{"d_model": 128, "n_kv_head": 8, "head_dim": 32, "activation": "squared_relu", "init_std_qkv": 0.0423, "lr_mult_down": 2.0, "beta1": 0.9, "grad_clip": 1.0, "schedule": "wsd", "decay_fraction": 0.904, "final_lr_fraction": 0.0, "batch_tokens": [16384, 32768, 65536], "seq_len": 512, "steps": 14169}
Each number is 500 + 50 x the weight over its row's rms, rounded and kept within 0 to 999. Layers, rows and columns count from 0. Numbers have three digits each. The size before them is the row's rms in percent of the matrix's.

# layer 13 MLP up, 1024x128, rms 0.21, rows 981-1023, columns 64-127
103:531491550580586503490488551464517487440502480476457396546538504512525519564553525481554451498521533534555561460506475453478484479450531509563472509584528671509632538575557445497454510554568539
088:499406488486488523470503515517545527484552421460451461487400457468406557411470459470403530491456538595476530475444478438548464502442543435570487543524496537567496557642492489457524484575536486
101:467493502467590538493495550530457514534594536517503515570551539494564575486417542521537425568454505437508581456510466424410480536465506485529446450499451508485560499509521540544443485588414518
101:432546459503420481407476554490491523578448471516547479453505458532517437509491516426464499550498549489488584513539582529488499380461389467536478522516559443475442485593506465557520464477444523
102:542466453509614532483442466435433468437572487462464544453508512478464470518476534567507525569461530510491445491509509511571474474518528539432440546433528570472587513637555467482509500457490524
095:450524506464506540530578421585528488485418525471567501491597568444555567602377495533550462474498396460416586503430466500466530427440570483532462504475498506476485471450513445545437463354481487
101:480495525629485532394473521559539485497431471588532444496478504423548568457505453449514466514336455525576564535524532491525522474514533498510511504370493487426570555480500422556454503402567569
094:515556481422449523551468497494578564473505540577487434492480570492477456595591456528556502541428510504502405497498598525466532416439609581508528561511527479531542540593482514506520545524498596
093:512536495494442521534453530492467516420547489563503468500597465529524503520459451471430471528438529500491515439484513547541423523497448440543534491512573505464462472524525421579503496568502498
099:465506512487445481517549498418446562605448394519493522555496438506542460507511619621447447580453538479511513497487465456531489504451488474537440424488514578431487490494492357483477562594482459
102:584654497456457481531468446455553489456527531486548424499545518530545489512516404478581479466518522545516519511469477457565430458431576417515438506370501574530549517433587518500457469433399548
097:516502445583525510534477470581498526472562580496489468596493537513472519496477566355489446516508422529418485410486575487529525427491483552612497503427470517532491462474536538478448480402415516
112:660516520434614526482473478590483492513535457516533530574597487498463480490489409576465466564530427519449495470505556506480582432515529428490516527474628490548462540538456494529552526427467551
106:510551527542513505537529510515423435495428556482581510470439531422428534490505486426510523544524541543487528538507500438495512597559476538499445471502495532501469524443490496523525527487559412
097:484581558470454542589532493598526467498528529499494485549558475527474465503536424522643438439500571499454469489441484490371553488606492527531428479555544524488401477472473512557490530444492424
097:474548511545521519477509495540516466503541472518464499523528538531557444420483472533496539466570503507470551432472583521378463549532575512398516496515531536536553528632638436453541441487492499
098:419530448506507484549452496482536529589535556536545477539443469452573499456470442398490474564573484480513442448463618485414521508581448542548520475481567481550534612519545560506513593554490468
098:526497557475396492460574455470447462370526485452523504519461504541583485526527544505442469563541478474536421536436536463451417484473558541416504507526603481493466579524493533524429527521482584
104:592569500594416536469504514570504434457497611566492400494499451433474516436495568514423412510498429480458619418458581496562531398575486532446489547545458465594478488468445510394513497393505492
102:515524375480560511524504594508454399541483469578565514461472480414462505453501553522499483428491566497465559540484479461443506572528439522482408508513423464507542534398487564499505499620558468
101:475485460491581498524487483607554426475617517455441520483500539549494518535474499569479536583512483500431475432514477499423456501565517504550441467407501495474486558550481492449416454440451469
103:479512508440435559579407466555459538490513465492515467412531544419574436497502571503501473444531556574540490447472498528414502463484546490522428491513574600484527528501416465580463482555459619
102:593500589497592438446491643483463478483595613451583606531473429458446502561527461562537502507451558463601489448504415569479456513536468537464515492498468528511526577495434520471497483428545550
101:477430536424480506559469449489611580594510481443514402497526493611572446393437435536534542482535505558579530480510559500546433452563550451522498455434446470514551568411485489573586489479517430
094:516547529474495493492429504512524511554523470455562569551487467483507497543538467573502459515536556491455502521466493495388425395485540560508549461446455499389548517453504546454409378595468517
095:499505389460632447598505512447506623455551478429486516515531454427453528422483577572509465575518511472441564484504492518481529525542537392517495526458467528510577566464444512490467488529494413
098:433543445464524366448516468510568553485480534438623540440524554517409448438515529474527494438515498542428541479497580509474501502572619582522504391436547601523457484469420554392436499520440408
097:496431461501519443544576488430530532524425455488571469534551475459481368489526399400469454483539463487611505535522487537526495563531544482503531412476510486510453520443503499478450474638564495
107:483504518609505409440543483442527562581498499526504588492602448557445535541446494541437494414569528469434337486400450465552508423488579524607495515508523547542436481501508525519451489486463520
090:489506464388551474512483461579445597450436533479490528496528468584537492503493587526531503493487480511452559501453533594527585456508494566635437585481592440514564421550444471507536454440445533
111:495415484556476492446446491426513526448482434461539432482517500474534445549483556479488516558539369501483566441577521481524531510479418534568445482475608477468506510520537479600433499596545516
097:491589495510583512520556493472512514573491467567519480536525450495447541541443473496545413447536482442470526397489529511403569488497451479549470435395556463511433456391568442470485437547534396
100:438403469506573426439546540565543481526423517487506448523513573548432474520478435551580620508536453521438535535473535497462521486505535528459456579539505498512531595570500480481574593421587547
101:510467432448510422542482474499471469476473504612553523567571516442403468475500484454543535375452521530424526522496524503521492507556569582488492470424436548528542569465583466506520509416457511
102:533598480507555560570439482556467437443555472415438508515518427581559537457569442533440495362438436459521457464523486426514470490541604577513441509470512541523507496458617511400524407408440474
101:462441452416511589523483486576487520558467522454455462475446458463492411501530457492566513505461433528554553530495529451420487488494546549551468487402476487497515541487508478539447542512517564
102:443482424487543627499453486520487494458545511495505533480426437488551409467489425470503507462535593482417503448514516486610455492393429590451433536569546545479491512479528407397507518538503529
094:440489423509537477517475469513414555513471547471417516544426508492421526523553432635463394510537563474446455502443395440468445505473491532537537571526493536598504477547498463637549512499566480
098:490470464562541532537427479430652560509449560580550484460517517516451464496606501440432456435464523438509431550482470508420514512504543581529564549529584551452568465451550514503564455580480522
102:481487397531527474587471490499512491480417529522611493499411520499580517480504545505610478472452538566505538464488583520563559441546425625547518516589487499535579454545499446541418513491512526
100:498427483440545446494490506449479441398521484496551415569511511502597494496468552501528443440363518491544516449443455490412478559501462591532428467551535427497451459500533583525473547420576452
109:551535483552504494435562572499550488559472448460543569525463405581583537510432493490522528532521484476387527580452547568498513538433440423479496450578459449551492576487500474575514412612479513
091:539560521547396499508500526490463606599519533508497517593414456515494512466507533510481474466531405525537507456495520576550459553486496461517437558566511504547555467551530463490557491534599566